Weights of a small transformer language model: normalized queries and keys.
Each number is 500 + 50 x the weight over its row's rms, rounded and kept within 0 to 999. Layers, rows and columns count from 0. Numbers have three digits each. The size before them is the row's rms in percent of the matrix's.

# down: layer 4 MLP down (transposed), 640x160, rms 0.0459, rows 568-576, columns 0-159
# up: layer 4 MLP up, 640x160, rms 0.192, rows 569-576, columns 0-159
down568 100:469527524488410477480493503541515521518417460482487535541576508469562439504500383545467562478485456437506572456570512603524545484515558499518534541476520631522480583521515466532467541520490404474455592461553566554523488581453526442442450459530408482394505481539556478463551470500566526440438601570513485519450530531571505542464444517533492547515462525400451495467523533535478533496393493481513399591504477516499451523548500445543522521496397436503492550460442634397596530572438559
up569 092:398470539532546478570557580500462526534473550425508495503427481511598458541471483513472499398534520561501557533511483560505543417499548525504575553524552480501560506534433567556580504414546516499418433466518485538517464457457543565467525469505455465563425469504502558547518553402538534484525399529571576387516494455512508479517481577484452492417499502468580437440550498544534495475519498485548462490522443560422491578529495431589503388576511509490546453499408473553438414637614483
down569 094:478393488539508524472499448469503505500510450545456540493545460539482539499528528522437508512478494570472562468455471491542447655517499509567507487522550565382443527537475497450489505449456443448607467485498536516547528560415562425431500566505565510495491571473455467536524464572507461479522459457502445599537473561469514476498477434450595514567482513547488499575553492488454436560471645404531454379494529503545487458460450443319503580510597493575494462509470508478518572451434441
up570 099:496552418523475430475525571499451522543516432553440487543506559518533449490437505531481430511470511483438522535446521467510577462659580480534520449527432551496603492500417513552528529519465418453582438520513482412473495558565461480554522496551530484595474531453409435495623475460466542400444469550496445536574408543508543485539500530578544411557557482510539539407526561491489500622505531388506446549582534465437517450559557498424496534542477542477515516543446509531434549548486486
down570 095:471560591553572569447452443505599513492434448459594445481453463425474521452483512485504513583459495459480514450471510443572441485408476488402468479437473463531476409473545595394479532527574531492432531567577530516614525549504523538488538443489455497508450434519499394494469572525443479534594506518470473437405512533538491506482435508479522551484477519532438373536558496432500556369458507483485473515380473524617509456457479529562440497548469476512551466469519459514551462455544435
up571 105:508557539487451458486469498560465617422500531434545469485553423526525416493418437488468481505402504444502549606542486450533483460468480509504506477474486487564544493473467428578453546487479492581609528458450525479380513482534508556448445531485456449582513568516451517487469571452439530409542598418434493499507461500531463450473540486498494540521493552468574365501450431569555425521619482397505515498499408446559536462524415502564585576446570455496519475463501485497591487550497471
down571 104:458443499526459530530548522504549529435499508568531502404489375459468536481491495427502544519579517443512532505486442523414529421499516537408508468527511507476550598434408535493494409460529433448532486537519476479447421505482485406528499544542605547484488542449554507439451464564551563419399499490575552553504472527519541487463471480463558512523424375494434489534472588477530488467378425573514492442563469479610421554506482515512419423604511471422477577511521511537481522447590505
up572 105:469424516491455464539407545535608444381504518603496484511502545417522496534428467438481479477517491482511510551483494489552551615532526456572535562493455507554590456403507434503499419515539530439485519529548554499492569475448488403605471506481529523448522504429487457501513557569509559528544604468518539424506498532456472551509411534467512550441410462398420513606508511426432423529533473538418425552468470453501490489401539490461557586489558450398505458490457499513436521432507484
down572 102:505537522493476590388530472584541455532549563566411508555458550516460418535513497490587526465522478502471507547441468504567455467535452511512566430575544594532436496499580477493597538442534461547498560520466493541580517581580482572507549468519527466585496389521580505559464500437510525422525549476384499415544454578619500486506460431475555458406507440539504462446524513555522526516560548530495463517464455461418565516533540477428600484492434449566501495526463479446479512596520416
up573 102:429525418435587490446540402505500551548431528454443463554457544454525533567555492461475554497544569434441506537465540465431526567525466368586522516539519515488411511424540441501558465563579372526562461467471500502549522487478509445445474449452481488529573483471591473494457408466503580475484458484565492528528466441428505416587461510529456520587482497589449555504399465458466541494414435462478478468407451483494534459481511523520414520561551442541498434501386534445568505513535481
down573 099:537509494424477504398495607570394458374503469501440448485463486516394508518501462521512510530439479492507466551506454468520414586563523571543469499466530447457461410492502504541404509515484443507510459473611681569539524497458538495487488578571526548521403544497507525487536538568527562409574546462473516499560472465499512497462524571547638518520552418516592533450568513471506489475539539541475473501584492541498453581525505473531524534565537416495475582424567495502477576505511520
up574 094:572541556403535474423540478479536475448556608516522428489405429524555404477500466536501436440536553497521493529430565459534506460563477546480499487573583494552503512446420542577437435565543562463485476571448569511524443445548484553449502429555490517489513460574502492488435468483489519563460653527443481473483571488451509433382435523562532457447470537431502486557489500479497463428448544561482427431590431474543479466585500447486472499458491468456479476514555481351556441517525469
down574 098:516448475576490616557471531501474477492427390420516594559533526422518564505577482530490475557520421487489475453563509486489474511434504499457520541433488528594461505603492425408500665499467453507565494455477484555423524531423441426461476539438519497456449520424447513427540471538530501554458416528594517551558464526540448560633565510469439469483615545469479488465532449467443574544554522448515600557479509557452517489508468503474581520566477545469518510450445532524455474509480481
up575 100:450478469505473391488505491546497466493469542551395417423475499519556571475432471404444575492482512575531487484546506660622550594481471490475509498558490575589565520448456527476494526462510588518593465545368628495501499421484392528556569563520570565548560475530459416530502480481448563501504475522489453540484529505491534498494539588547464528465417472496519478527520531525499589475499512510583499417451496463576510500451523461556515432487591486524518479516453491578465468519440456
down575 103:501546443482583594515467485616445489477467416396424542567531500545448448452563453513484553510472504531537473500471473477467561518523510529458446447535489439549586516473537437521618530501511523442511551470467478599525504534485657506550525544555532544523404547482452472542472517442496458472489487439463516548495581460546513512558531456579427527443450523551556423523457548350526508570461550509495511378545507528500515614436497475452591476449563461516558433512493563475568557505499442
up576 110:550522453493484521434482480513441405377489555560437579438542557432470604506507558500448457507452551551556494436491456420550448432491558483550600578511459519500428539530457537459524430545562538445509502557467523514489586406433465462569575436487556486493483499554520451502438458491571484452563565507518431487483442504493503546524529544549475525547447478393459496401497568548452510577511493503399525543590511536492560504533402520455523554508513420534502420596485585506550478433520413
down576 102:546462500478515415472417439490503542448541459467461471488504449539472451513522542379498494442582356520531500490545527565510551436442502548556459478410539450472550437461420510388509569561431558490472457452527497462387566563534529552452506508520498503528494435483447412529560378499428510539560474520527601418406496523458512452478504515512531497485557565492563528533474569431564495410564585417535478464496550573525501417517484448569527460455586504492467544520517472577458522504419504